Weights of a small GPT-style language model, trained from scratch on English Wikipedia: 11.1M parameters, tied embeddings.
Each number is 128 + 24 x the weight over the matrix's rms, rounded and kept within 0 to 255. Layers, rows and columns count from 0. Numbers have three digits each.

# k: layer 4 attention key, 256x256, rms 0.0858, rows 52-63, columns 128-255
# q: layer 4 attention query, 256x256, rms 0.0904, rows 53-63, columns 128-255
# v: layer 4 attention value, 256x256, rms 0.1, rows 0-40, columns 128-255
# o: layer 4 attention output (transposed), 256x256, rms 0.515, rows 0-40, columns 128-255
k52:136135145100116129144109096117140134142120114150131108130097088121111137148137075115145095144131113127156125142132125147149097110110144149106115115135115135131184122102139137149115111145094172112149101156149125170115140152137120170128140148112128122133140138120137141139162137116134121122094125145131116128087145140155173117126136146129117134115129118141111128154122144118138129115137
q53:113129168136137128141110098131146109106146126153123115147118136143082108130152105149169145123105138154155103115104122136112117132161144151156162036135128145136116119089122158130129169153117127111145140138131125160096132119145134137121150131121139122125065137137123134123095123121152106137129130115148131155122137108141098107120146127108133098150185107137143119154119161127127093092122
k53:153127120145106095167080120100115178126099159158097141095104101125109142103152120141140101140103159112114151149108128134123118123152129131136139125147112133127081136159098115133148116130137139132109130158133128116140150155148120131090153151126174126117113123128131072162171134152172120145121145136152111141105152119142129097148119111110158153129145135133148141110122089100122132147104
q54:110112115118120118131122113152159123123124128162147102134126160110110148117148104116124120124101155125130116140157147108131109127118147135107170190124109152094138160144115136149120143147118149111119159168080127134146109180159131123074136102160139110110090104106110127119127097140086114136126130137146076104157120151099125161146076157141152132151122120151119099139151134168178148090108
k54:123127139108115150135110106100144102119150140102097134132117129114139139123134159114145105102127129137173138128129130102092143166143144152122134086103115160077146125113103133134107128120115145125102148143143118121164179138133117098109126112132117126141111138174099134102144146117129131117113127127140132143135142146139097153138134151155158108148124127144107165117119169114131143135115
q55:108132143104105149138114105110118121125162101112157098127103134155105096118133122152120131113131170139110155114119142111175124132098098115145128133140084128134101098124159102138133134116135143171118146082151130131137144125101154126121141133155144119080145132144101131112112157122158110127117124165147135152158108080116124128119103144108123120153153125138141109123165170135127135150116
k55:148098155138106145068088121116112138152126167134092109124122119133126099110135137118104131145106116122120125132145114107162133105146134129151134127152095100148089138140117120144133190112146176155124133140153167105152146126116125126155144118115134154128126141159156095152100133152173110130118077156156118163150123115119112146145111102109125124111122127085123144126109106133134131102135
q56:114114133137157162123117121110130117140110113138139135168102130122152123139114131141120125131107125100138116163137144128134138099151135117143143127108119141152128140109154127097114134116101131108100093160104152113138128130141154125169159161117152166158116098108123156145123097106121112119154126125114154124108132158114156133137123112097146111106120137146124113170112138134126125085146
k56:136120136097134113122119133122082122113160133136091129140119095092098120128127136122122131138120125154119128167120121124141134151121087140128158120092097148159138124146110128123107131100130133098130144146091123121126124133134138088113084117145152124125122141123140111111134114160133153152142082160077147150122121124110150148124143148115140122117116123133192135097135144141084137115142
q57:125127168124163112118107149136141138138142115148155150118116146109139154116123139130130113114108111109124132138173095132159155125142125119128118129192146130163106143155100124156145132141108133112107091142105120129120163130121121087135155131128128166132121124133116164139142199130144090135118146104133123139125137067116136117128135161135091086112129095134103110133108116139160141126103
k57:150167112138160091107124138142153121152113171132166119153087125154157130145112106096160151095177128128158169139123133172167125098124122137124102124154122115184136123131110126111146110124117129142096122110100102113096138139150141137138120136107105101117112146128155089114134163151144130118128133089128124115142143144120132146128132127084108114130132123117125098139134134143118153140142
q58:130112086119142128132164129151106135144143093114148155142125125165150146072133104117100107140131151125139119145124124111146115099117122116109121143118088125098116139170139117118143149144144087134152116131145134139144123141159149127123145112135115137123169159152144135107137124103139102139123151125107127151132135121136110111116148110088099152147109135166101106114131129127128088123097
k58:132146128147139180149134111135120096185101083110103141162147140158143147140132146101109159158127127088117123157115124108133132141123097146130149101097108107103092139129135146124147141127115138149148117133129156121169172120116136148125110109130181109133151118148113155121162159121122151132140161103114103171138117107164154144145128129113108139114121132113131121111116125111152116113134
q59:137093129121115165092123140142157139123094140099119103141146119109118119110112119118092155123127131072155113121149113108155129144121143097126154158156139139142092169138138123140122102144114097111162126093103111120115125069134109110121134123132147145125146085107116129131106123115136135111122177095127154183123096126119134165165131095101167171140144133103160129128133156151145113113111
k59:143150154134136139157060100142141109163137133088183129116133067118089135129121114131116164110139144149114131110135108127148132115112100104123108131153156115141088137126123124130108134137128128108140147156103132130132089124146150113101136143120123127121095164150143105202102161124124152179150130163128124126114101119110110105128152113120138134112125118152162103142116132151099085125090
q60:162110122149132128154129128112121153122142125117126116133107109143127151125115098119127110123112109116113175130113122169140182100104127120129166106119121115136146113136118145126155139158122181148117135098098147125104143153107086135136105142103156109143154127128122103159116152185097109130123141136165097138101100127160131087131104124146113103124172191105162117136118110135120128112110
k60:089164118131135120123138144091128135147187137097124169154137145160114145118122120134152135105140099130146114111096119131146144098142148139135137145166167143127150108133121106156133170132122119129186140140148080158089129163135165106111143148135086105114111125116135117105116129164124111125154110118173140123132136110097106136093124131131108157111108108134130113101134112119136121126143
q61:152125154141096131118147156100122127107094117125125142135103135139166106130151155150130122178105130126147133135109142124102169088077147120121098092142094160118117125159089139107112136157155146114151129142093113141126120134116134117152146121113111170108132114142112133136112150137104115151123107128107132147117152129158173114114106155150124160142115127139172142134094095106104126119173
k61:089177107157125109165136125125118148144133138129156135092112095108136129126126147142116174139104122156095093116111136113139171102120142123116129146110125182152114090125140136127125090177102151122088154139131111129081137135142112098123096150106085136154165117135113124174141142151099155093121136141095147156131124114112123150085102136137134149087100123122167132137116125123089142120133
q62:124157153079184137142139114100121120138127086091125145100129151135127113164136156107152087115096093109110135099145117090104155135135127147151100150131125122132129130134142169141127108126112128153145128126093112139124116149172127133111098126112134129145135126100106140148117175135126133134142113116149141123144093112163116138115117130115123093133162133115151145145112152142138159124095
k62:118147143151121082117182138107160174138127166094143146113118141155122101107133123109134114133124093129150116145174099138099133105127080156094148124116129140119150119122137158157132109074108123125092100146136117148133133119115147134134108126114127119140139131130169109138130147156132153127128141147131109136126101077164128125093119140127119104117112152126141111149120151129139118154129
q63:106145100132135157144139107130134117092116095175144120153137123153136129143113119129144132133142098140109114122144128138153092113116130129123157125145146080108134131112139113105137161120157121151112156097132107133094132130116141119107100124123094123112113129119147131109156172104096137093161105102104116082132155147140152121172142140121152142124156171159110153118137136145128102147120
k63:103139128164128104162113120118141119130130118126159091140132090147150126121131107149149144122120154162126090155125131156110116141127130136133119125133116143111105123140126099123096155139143141146115130154144136099129126102161125102139088090070128106172130140121107137121104145119094125127143118142167160128140104130148114193128127120148148130110149078131160129152103148107119107175121
v0:106163059099113158145156125082117117152108122128147116122144139087117156167160108134128155127140133116148150157146110126139162143130107137114164112163132143084079087145161149109148136106139162138091116151152107158105106084146120126114124153140110095129130150112171148126153120120144143155143129144131101141179121139123162144113133128132153088135130146141109140163111101113130105086129
o0:137133149138134106122104122150119102098128149101153103149110111125191096098132154108101094129118124143116143120111142150132135169148112097122145103084145123150141103108120113144125080161149152129166149123114131137147128163089140137143088078116167152134136130139135079109133144121083122110092092140148131093137125111130115096093138072098115154160095142089157124135158128147124116163131
v1:130130117117114089128066111123130104108124123118139129117194134134112138125141141152139117088121142149116135134137164103111129149159131116143115127080105107137135144107113140158132173127120124118117115112136101108121157123136124112135126122126137133103126157163123145153117143150154096101135134138140159114174124096120145153120115125113151135139115125132108098116147099120095155122153
o1:129151131130152116134152091107108128111099120104143112124114122123086091085112113138097117128165106114182171137122122167128150107096123147145104118155113132130116121149156148116137119140162152134113121144139113146102106118127129136084103112161126127137095115091138144133132133112073133139130169113129109121110115125130141117130109141108139113119144176142143135128135141162176109149110
v2:150137089144129142120119154114112101093105130134127114135124066160114148157080151122125120110170138099131130099157114109130163151117107103128103098112154189089106150125130109145141117102093090137051102163136098119093092147153133041071132138132133140093131140142147115129172051154139145076104123139188076146150106151162140162105111181120122131163151155142154130150103166127179159130144
o2:113082119119100146123090149180151109133108158088111164095117158093137102135126138160106115122109129115162141155153134122151119122148107136129150118129138085152128112113148106135108121152124153143120153114121155088148125134124130117192101110152126133159140151165113142118128111129109152163129122103108177123091155116117090108123142080116118100115111056113080135050159141172097108174116
v3:084128142133160164099127115088120116188116123138157142077113118131141133107136136152176204130089091158137184135095167110132144114110136170123097109102143117115129171123123105110107150116118120152187167137132123133132148093156087134118094115173100133157154147140167112158134140096139132131097114156155111138129161145103077132114127107120113166154181090167119167124166099122140121134124
o3:136136070147128084103119068143089120128171141170146118175157165121173110167110104078110076183143190143105103114156165135157135171086168102168157140130130051150129105125098112110151121151131148116130135140139124126122126168130131115158157140114111133109092115141116150100137134121103168149100097117131092105108112123167196152123108140172120091112072150064215112103065126186157127119141
v4:123110090123124095136130097127121112115097123132136116124155112136115138077151103126134154140122139136118153151133102129131092155120083117131127116118109112100130112153116148099147160103129119134163131123103145161145124124155151138170113129120124171108108110107140147124111143148077131114138140175110142116132113138153123129120156131136084083118120116120127118088106135140145131170142
o4:121132139120160141101095132129180120118171092159130164137128135122135124146121148132143131103137137094124110140172129127134151142114199136102139148159144123153082149131136113112087155119155090109145118156142088110131151108111101107129152110151140108156102088112130095145144112142126128132146126104158125125118104137140107073120136141132149100112095143146136144098130140134151174073131
v5:106101120140073117142124141121147109117151124119077160149173112131098152160107138153121156128111115164114085108143165103138139092125165132156163136153142130108127096102156163133182124118143120154128145112093106115138133167104182161140107111129099125149149118098128137103120134136116148138141123122118115158095128091110135100123123122169095098137108154108146108101131170140123140118128
o5:126161120116127127119135132124154138113126127149149114149125121150115127109121142081193126121108133077160138147115098124136113157133120129054149122106171100130113148142096136122066088106165129076154135122116111123116133107153129107103129111123154159127114150073113091126159141090129119153163138130079148155148132119126153142109150143117117147152156109101132122120120105118133104125139
v6:112137156119137107139146122132128137119136150140123087120096101134129140110112167101119128145123150143113129095136107088095112139156112129157116154091145132152122150122144111175114132142115138118131118154092104170134119158122137113143108150128107128117110165112111097065129122137121103182140110087128153108129117127139149139156100137173134164121112147133112149139171141116172131135124
o6:106105120143098143115106110147110112124138129129106173105126147130121128119140096118154128142121155091142158190148128127166137141141171131111121132121135131117138114123123135135150142126130126131129120092140129131150142144108118106111114113149140088134133091136173138161117170110117121129148124143122116143158141132102140070134129131105155130134161104126152105109111126143098088139164
v7:122141134129082134137111120133094143139136142100104122141125138135162158080142114170155156152102132128138119132110160151120110121167093143132120114176125143104118134108138137114134100141113174117095141189144124154116130121110124126103135059140148144142118148103099134101114140124139158116137138133106095114123118131098142163093109125092105129142114106104132103137082157139154147093120
o7:137137115122142166112118123121141120093099169166157109149119139169098111119135132104049120120150137137130114089161110129124143121105107148115135130130137126134152109147116106123112175130119122146166138084107125122126092112111101120139139194109086139093136109100129139170137105143075115129093138127179180144145132121129116130111142095135177131131115124122126132105151107090098134130114
v8:134134143159205131073121138132108124114127107145149112130129120121139150147124159095156084155107141096185091118167122123170115069098145161126098162131081150094112127091115121106141097146128148143134138141184159114135089151130111095101123121091109092116133109145124130154152121088128116137141127130165102079103123118058137170105137117120117197132147120192094165151115105148136210134132
o8:131106107178063128139122098134141130135123132095120132099127134124127128126130046144079095126122153173132152095106123122134116129141124141102120101116129141104136099175141121126136131155097120101148125133091116097123127133139141132157109116139096155126156189163126127165065072137120141134094135116118122099154137110176151102123082155100119124126164111077135109083120109142153071148153
v9:117131092136129085158107145086157114106143167131148118116139155118107155109134142110093104132122112134113117166111151048136149099132127150130177116116103143113140170155154123146129141134162136094113134084114140150128106152133117063156166122135129119096122140113126150092182134137142138141128122101128133152117128135112140101125138169146118128105149152135127147118102133142136148139124
o9:132117137118115131098131133163102105168115118119095191128089141119159117130108134122192134166094136137149090140142100146131139122129107125116116142137149095145129122126153146133144085098119120164103089135127130121148137080175147176117107136128126154166149130182147087142122131153141144108109110125123136126130109164153104086137145109126099164114155091140153119094144151160115113104144
v10:138140149166093180144131168160159135119116129126133158140115133163121139153105164108139137120117112157161129167092152114132142121070133129151139077119133109078165134130136103141115154108140148142113105130147099131112127145105123101105117116106104180126174156154097142145080133135116105108123124156153093101116116159106092102176137119090113128159100159134134122158122140107112131100116
o10:140134089122132105126141087137128127140123140128090134129115124156103119126126123127126101137150131137073120064173146111124155134136100108134108182135125114146106139079143134107108142169125148138110141117123122116146107142120123139140158142171107159159098125107136157081167098153158171142112144107147138184125172101120168159127114139164147167130163093150135134126115125105130122147133
v11:131120134113130089133075096153141139145110124099146120130159110133153116142115156169102128126119146129119129131102086089105135122147112137119088150111119129132166140086126145125091143122117158136119134166143116128192133130129139111139131178108153107075115112142121157116146138132121135105127142114154151153104130114176115153123142116121090104132160155106139127061103148122106151153085
o11:151092120172105135119106136141114139139142142123085131129066081131101111106169128139108147143130117105176117129114103126136109099117121133137177156161103159137134132162104126113123154137127148135135114118127114153110116096114094126154123100086082102139109097121107145167078113120146109147115167117138140132110150128083117093127145142124176152124113125124117134136158132131147125111152
v12:171135121148134125115130124125148135167140132114146147152132162128107117096133128160125129131121110071129140123140143120129123131114119113160170117101117171134084108120169099094113122129093098156132119126125164154156136093111124103101091144101126132155118132111134131115126141097157113131143097116136150108128098163145137153143175145141095091116136124132125117145126112122125134152115
o12:127089135111143147169151137109095109119135119104114107090149116113134146145142101081152124116130102150112187128133093166108115080126153119105120134147133143156159110158105184137164117162146125094141149127138113126133125158089117165141151107142080078103139153112147092137138141151156141091133113141114089091107114143121145104117079142119141139117135147098097126117172130131159139119136
v13:103119109123138139160150099096163153141120087146088117143162131126121100129131092169129125204086140136143153104105146131131142080123150169107117114145141131097120138116109148165139122132147157116102103139147135182123129158120170121141136138119116091137139168138137138128092136091122139120103143156144128104156121134137130127132151105147143082134106167095106081124111125168088104115092
o13:147140168172136108130121128125133151126134155108141083121131085098134121126161110087129136095128149103099103120117096150129105134130135122106124140119103096129153113114154107109115127127061069135143147138133084107129126110105083113112135076144133146131123100131085105102117149133107155141104124121138117144163144129150149160095114173098107148132140111101129127139127125122136176112128
v14:134122136115155175150146150144097145129154139186116103120068133170143084111114115157136118122136051125149115139116147176136097161118173123129155100124129106104166130187123101082142138194120084104148117121119104130115122142151130128117143126112129138113146119128125130143129147149112124150116128097108150149175143148123104109147092119153157121154086101102165110173188151136110114137104
o14:122147123136151142138122127120161133105105080134165152133159143114106204151137130142143099118105155131125114129134103138124161148141110122115097119126134091157142160091178139169113149070128136113089131132143137135117118132135141138131152138128153134133112146142108141127103159145149078142161117173154123116063135151093127201202128145106095115141092154186116122113105125112082182163147
v15:119136123131112159100154159119138112155095115113141127126156101125156179132106144075147121121110152123167097110144103101123143168100154112097104152115182147158157125126145156125116100108127105153130118160141155183161076133132105095095147173133129146121110142113091134147136145134109155161098165148142130134124158140130103124113117118095153158120128089172099147131130103158136146122148
o15:086121113151132089100060112137153133111172140128124140136120119110137099131139125143121092144156150115108149100119129159164161126121130133155116120112098116120109139116136114114164163138114171090172117108151114089117111118089112118128153120143134144112125131146116155115112118130120126128124130137113151148133110117143120080136121099114122077156160142110131134082125161100164116115099
v16:115152183143126119113128098137137112166129142150130149128162140155127114146115144104140105092104109172144069079133118150161137123166146126095114157124087119083107106155106162115159108128087148145121132152136159153121121115075087147144160149139150122139146107139144144128134129118175161173139121140118131099110132129122131143103133116128163139144114115128096092117130116139111129105158
o16:152122071106151121124120130122105152121130112131155096136121123095143145135135112144120128136147125147100107117123158117116112138061109144127142099123158088168152113088159123108139093106147127159143127103154124091130134139156132147109094112103063126151182165093132139118114091106107147154138106173125156127132136071156148160123120124127104114115141130132121145133097104127103121146118
v17:075105106127084129177125092139135106136106102132165110123074138120117087130148168143127124154120114129101172102120113094110121086147139125102115107098172158154153173164141135127109110128115117122139106149113167103141114165162129134136143139168162162123083099136130161119162133139081111112115130127159119134151139108102085138092128152145138147146167123112137160154113139103091076139113
o17:128120121127130150105096140127145141121162149138116199086165159145173167134140126148135192111120192119134092147122159147147110172148134112126143119133087116110144088136097163110133095121124098140090108109116108172131161107126124126160112132119135090110133113157136121110119156134176128141127144122096098128126122132123146120171164115123099115141110096115110125118139157123130172138160
v18:109119073131121099157076149115125110148173127144138118120160115093108141121163135154095138111180146135109148131143127095149091155113115165141086115124113113133082121096146118124141121131131160130150068125149112156111089109122152099150140090124124120081103127116186132107126114135132136140139125124138115133118086148109162139129146129161161082140155134148144130133090151115119148169105
o18:151106152088106144127127171112126128132088171119141138112122142140136118129121136109118136138074122130160160142108118185063146131133148107075171142109144144114129129179128142127113077109111136117131159142129140136122168094118178165133108098124137136148163120129075098148122118117096119113124139081123097103148104158152079092052141107127095152134100145089152150128158129122116129076149
v19:099131149117116096156117103138124114137155142151148114157103140148092132108112131105133136125143155102135147154153148134110174128131128134125116123113114170116106164172164131095113121125142127137092104089112101118101138162165134133139134104169134137108135156150089079090107151107125154134150156134130140136104109112093100097113143155180165154143124116100142127138119111131118119114136
o19:138131160120149147104149154127154123131093137105117138085127165134181110146140103147155114133147143148090100127130102090123131133167104183117117113133127124123119096115129137167150113099128101107149141161138184101138130107147124098117135131159158136148104130155160147120138146119141095131100135139135090149111144138169164151143109101093095114099098082135124118115134140132167159134155
v20:141152106129135100113125093118140168137145115154131139128119140129123129116203150163163162176126128129111115114144127128088152117169129150130191145140119133149134137170095106102091118132122105085116156107164115118111130118074108113093108129059106135118115103166105117085169115145140086095143155165140158117158142116154136128120124088096086159125144154111142141144111089122182071108130
o20:130142124118090159117149071145134110107145140133161125147112124119124119124111141123107080135089132148153103115117149134162142127137175145105106114112143129092110142090139163140147086186146149117176132145127111133111127169171138103160141165167137096137136129121144131141123108116130142134171087115105118120116128121122136134091142135111117080177106115113096115105131160151091147171115
v21:085129103120109116125161129160130131154131120162132112127133105130116096085094133177125138130140141161090175093114123157146139148156123110147140136120123147148137052111116092170178095090118090088146149145104174135135163147140122130099155136136137114131125122137125147128145118158110096119105119112077154121074104110133155149120121114095116121150129063076132141115170175176133189085147
o21:150134147079163094118104159112145104095104111163119128123141169115130159176162130130143142089129132108116168207169133103139134109144140130105115147142171097147123148146098133094091133107139100123143134110120111114137141129096128172145103138116127101106128118106163100181111119099108170138160128139140095135169125162122075142174134149190122102119126155162119107095083083202141138170121
v22:145113119108135101125121137147143162159151173067148147135168122139131106146118095134141116124122157139167149080143136172157140061130100172122146143131103115141149138164086134141103153097112107148145123133121163106151127133149144149156085139105146152119102089147134111158135106131132171112153106098123158116098110060118129098138123092132135137127155156148129126105107100141105158123106
o22:149125132164126143157148138088123116151087097130118112132110079122140124091166141123090166148182118100139114149142135111125112115085163176094141151123119145101134103126095126131113122167126151091129158141108101140136126114121123158104159137095097078091143152118096098129106135113156096139102149130097130116164169123149149129120091151134125131136127147128133124112139131129120096122150
v23:142117097125114132149163123152126129092125144132112143120155106139109125095141185087137117155112111133122125125150131147136116150130085126139127101123138128125103136137138151087126163114142103093144081120117137163136147127112110093096087150141138110126142139148132111116128106145167090101144132156127123126107090154156126120161151135140120127147106122096108087141146106112153155154129
o23:116126122129112131106122151137142128095087138118118137120116133118138118138147128176149087145129154128129155162125124079116120116128132121119147140100115120126127120115118144140109121156129138118121136136147143140140130129130129128115178131097153139141114122122172146119130101097079187149160107122163134167113166107087096159117124140108130082146147134138122160116102154113133079091114
v24:146109100146081127117121116074085149110138141113117145116089123171176124115166113140133129114102110169133148107148106106127163152131178095140134169134092142169122150106095146137191116098160113121119112102136182134110150136120090146125113156110129110105140117118103080106099131140141168127137154182084115133149106132137136143161135144120160089138100109148087106155155116081153085122119
o24:175166157139141127135150155155175095140132153146147161146134148110141116108099154163133089109140116108126179144095104150128129116112144141149144109162118116145112165141096116103144118163089118163141160132119115136128118092115115152161158108187100148133098135120140141149129138097105093113078133092130134168117125134145112150127133106107085175141122090110114123032084110091093141127110
v25:109131180136099142127123131145132159102145179125156093111127147129172179105098108107152153118140151141101107100125135093145139074135119167108109122123130128136103132123122114169093117142145133152174120165144125141141121113139101118102154105154118127150158104114107151125115116115131144124103133159054096146147146145133093097114131142119099143117124151160148148074090132139183143138131
o25:117134108136131106122160084119162148166104113164097156114117153119154126132151134104122127112136068136095112130154121124124133112104110140185165141162122145142136164137184102112140107090104118167137140115146145121112123130144103132152136164128117168101155136146159137178107129140135139120101120137170181098121114123161121097093138114145173113081147094110159127160104131116114154104132
v26:139160102149148138115125139168119145161158142139083158111117130169142131087138128129104087202114127122091147178086149146142203081167157182124141145139107124152129141139095139097104102120161132095113057113126128128082129176143135162101151164155148107132123120135138114148117115103148183122136181149145082078140106152119151115130145100143109142133124132094124105127156130116122139093106
o26:143121158111097108123172130099140152116075133106123145125171149159136134146159110110109148155128150168118122131164076099128114157136106141093133149112133132067176153086069088139128111140090119119126125118127120104179091078178135113115159134130109124139140118175137142079113126093105150088106106146149127193083167093174134194116108169113142111151166095158116139136074155143104137141165
v27:090109123108140136159123153099108120151107095115116081109097094124114149138097115094111112114131139155131100170167124140110096158096137114138145076156172111124127097130148157123127132097149116137167121114105114135112123141117147087153141166089129094137138110121107123140131138132161161135162118139108088156112103202105131124124145148123159158148133089129131124144117129119167122174081
o27:119142101149144155111097168152150127113124140110153145167107150119125138120108162125098135136124143119132167115100116118123184133112145137110113173086125136128126133095104118134092138129109142154118125170123143137146101115092137167194100092165150153159143131163133096078116121140140127107130160134120162118143150115125058119116158103102118119160107110152144115141127128107095175109148
v28:111105124151143109113172147078130103149143123134127120149103106112103121127133119136101128135132152122157094131155148153139150102152131108144113141135168112145084137081151146090123133095123117100102120130136115146166135173160181125147124149118134138094090078080123129142151094132107105127146140168169125143089106127177082138130112143129157195103120096112160107134124121129179130146141
o28:124141128134110159125109148150166135088138094146153135138137125132119155171119096150172118117137136107120159132098087101147153142144123122101136132107076142120125145118107162177126154144165106135135141166122177126089150125118117124146102124115137108131127141154087104076118130144144145118145109127115131146135125129138079121084117141144096070150127143130124121144106071145148137110147
v29:136130126137143124135142135112112127140181146137129130089132151162112138105128163077152121095125155161102129100123171152165105149134100114145116126135105151161119156124141136160084131113162096153127094094085137138091135142135103126149145129136177103122113115083123114150091124064105112113140138115143114122102092137113124138161120143171144161127129116173126147111128123160106147139190
o29:155088141100110146134146132101161167148102119153119149087157139107150107123118101133136143156106120139160144165139077145120144139076166159120102149096093105112108125162141115114132103119095137140129098160127167133188155086125172110125095153131107106124130119165168138110144131139145132100131129125083128161140121132144123106091136123128129136088166108128168120155122120174133087108101
v30:133135182087155134120136118127073139130112144138148122125154136129127115114157071131205107139117137089131123110143150138118131140151170111105133165078143124110162136137110113140162136140141117140117116130111161133147118133128163105122127094153099097171150138124103148104138155107101165122122131106146143122132131105148155112113138125116140128125133102121115116116103071158136077139110
o30:105151085133118124120107146164141133169139137131111103172107125134131124135080130120108149136102108136128115140102151114150144126107160174152111101164119128127138119096120112168136129122125118126151116114112127107088121109124133108145105120121160143107114131223122164165069093140148125117126113142083120114150125116136131138132133118118135152104131136124130135098126145106089134096162
v31:149129137122114139151143142067157123145127142116132174109153118152138120151111150150157167098098140116138072132121137140169118146087146107113157133109155167103162102127104152154134132112086142155135118128114144117083093167083124126121152131100111149106096128119166142136106086138120138142154117170141106097112159126110111166135074123131138127160083099125132137093141166116118108145135
o31:137126106082129111125102121173160113093141111153104122160117142148108158141160120105123114118148125105130148117126129124129145133159128092087153129133137105158139124110150157097090050162185126132138147129137102119157141117128129169154096122154153115150162126099080103119157132124152113138147146138101151161114111136158132153143155121139108126182131140098111111123123064139143130130098
v32:105129137130114128075127115159108119121148140148143137091126138117176151135155156118117101181122136135161126154084128129102105068098077133126132109105122118121112093111145134132159155118117096100145057129092116103162116137131163103114132151132143119153133147101153119162063163138141135128098108140121135117134131110117133136164130109138112140136136125109118123129134115101144158118142
o32:147159109128157125140107165120077145125109143155110139144111123148119139132121102131138128124097138137096126145177119099153138135127131141144087154168153099101104155156106085123100157143128134139126118102120156133117154119110095152104140140130119112121081108166151150111137098101109168117144094131172148121117100159165137133114097162135193102126100126168135161137107141095105113139129
v33:144120123088146158088120107087171115143083118094111138158149132160115152140121111155194147139115118118100138095146119115116127147126152144167127136155107106144152098132101120132133120134138141094119167152115150112132127138143124143115116152125127102100150154112146115133113157109133115131126117113156152165129166165119115144125133158120088138118110112103136113140141157131119081132147
o33:080136131110110109165116152146111104118158107136141092137148131124126088146128150127064130119141103123145141108095131142169163134151151086108118103126116119134097151111162151105118126108115124143121099133128077115103103162117124124162113138134127115168147122134145148149147121134093107137146116109118098075141099110113155137186119115113135128155118167149133135126108116127141160153126
v34:151120073135119089175140090082080137115168143112110123147138151134118181097132074163139130078150133147071112138115107094106126109133131130178132150100115121151122114095136153132118119138114148159165123147142138107134083128138155082124131155086106129091094141108134104118153096173141119124099121126120150110119139127118154126121140152130123126179095116160137129118140149092149096114095
o34:123105143144160162124128134186188087116085149131164122110144081148139127116172135119127115120114093090189183085102140178125189113140154110067140123149128144137133117132117147121124094116100133124111136119095130138097171180140129146144137133133105115146183104113129090184111154110056079096169165124141138098132106195102086117118151138132135098124149140150075144161092129166130143132141
v35:141104127094108130109170138084152129123107139185142101112142161144136099089091096156120135176131126156132099104133128104102137135158096108157160150154109157084127107140096153099162120154155133099172125156077145144132140154104127112112167121162130107140136105112145133105143143128099127149160087159110179147124140073149129125108071129149089146142094128089139127095119143073132153148181
o35:131145142125120113146113090111129137103161075173152148171115119105106140146148125082211122123105099130102122162113137097166109114139166132107107118148141100153122136132160109121109150119129091156121123103152122113130131133163090155109126115116162165120118164129150083121166093156129154116166144115120129152113129165121134128147143137133131126128157118150119086120106108148097123106100
v36:142126145135145115113135103119139120140132118136121170119122144118122118124145112145105105127137131167146129146130119109131115141157147132161137129159154135115118131119102123125124115114137142148103159119131125137131114157111139155135122088096124108143128112114085142105142105128129111130165149157096144111115115141131132179161134108132128159135160119134117122164125157136165114134094
o36:119105101106109167142122117126092132127105138125139133130131145126107128143096143108133107126151118130152123103129110154116141144125160117098079102129152150106118117133111135172147085096086093140194119126091126131109140154151102113133089139144097131155146144101135073126111125130162089146146132148083129117143140116114129136102109153120125109142138123137130111106096092105114135135158
v37:153127151174123100070119110131125138106143164075146093139119082147132124128099144106154105141143161084112096141098102151123141155147137133121153129120102138102127071129114133124100086123118086122160150180082184165097128131171112151125140133098160166118150129116165116136128136147114086136115121097141127130146163148116129161177132144078164121141121103162135158083159135151119132105110
o37:107136125089159171150113118164170096106156081145116124133125132092159105144125090122065141116119117115126180100135152122163170138113102109136133161167114088130132146103142126118083123135150100161094096107139098079160105123089133181168053143167101106123149138151109156122101114121100107125141100176106156120108106145101172108142110129172144141088123138131144131140081139164130136165107
v38:157131124110154160178136108129140122144110132155079135108120100161146133137138100148158126129121146151134104121114142152107100139147086116128143133124140106135102120135144107144160114122114100157154124187104153114147082117106120148112147156130112102092112137107161133116123128149137114084144110102143203144143116121090114138149150101111117107149118168119124178138122139153112172139129
o38:106093112162137106121080123149160134118127104146174081133119125096117128132144123089121118114131143118131129129162116146134119148074164175067091127132137102155159143102097150119078113101132157103142142086118106108108155154101145139137119114099123146130183088077109137152126121132109116139157158154140110099115169139110132138101109121080168147133130116099128108134128104158140116120118
v39:145109152137118160150112137137136117112124143133140120138121122171099160135110143117101145150144136109136133175135128108138158093123111177109108107170136141121123112160152139074106153116158154156134091144124060158125140136115115095142121117074131153108162150120136141162146133081084130121130134123099120156132131115147148116120119153115142069126111121181133109131099147124162090132131
o39:106201115112145127122138144121165108125135132090152155161092136096152113148130130098121117141119087092101110086148131136123128160102146085143153122128108158149112135050140122127134117131111117085134112134120150097136106136113168154108104117161100144181115145127109115062155133145137156113123128139123137151121134139124102119106126098119135124127150126138142132182117121143124154134113
v40:123145102138109128132130149123158145094133156118157124086136126098110134108135140117093156095107129098159106119074111083120125138146147130115136091127162152147106175107174080155095165123125093175167094073128105123098097136156145130148113100164121145172137128134164139167113120106162132101102139145095112105168153108134071110122134145147162100152144113149124181107131132139120171124157
o40:122144153089110062101146089103132109165141102134065195096116159114177135131129105102219073130128126145120116154164162156126058135133087121167149128112114108108144112184136125126188096138131142114101141120126105105159153105148136106047127147114165175091045123153121135099136158130156166145111125158152082121117124134130147081108122109175155136066127113092147123171141146146151128135093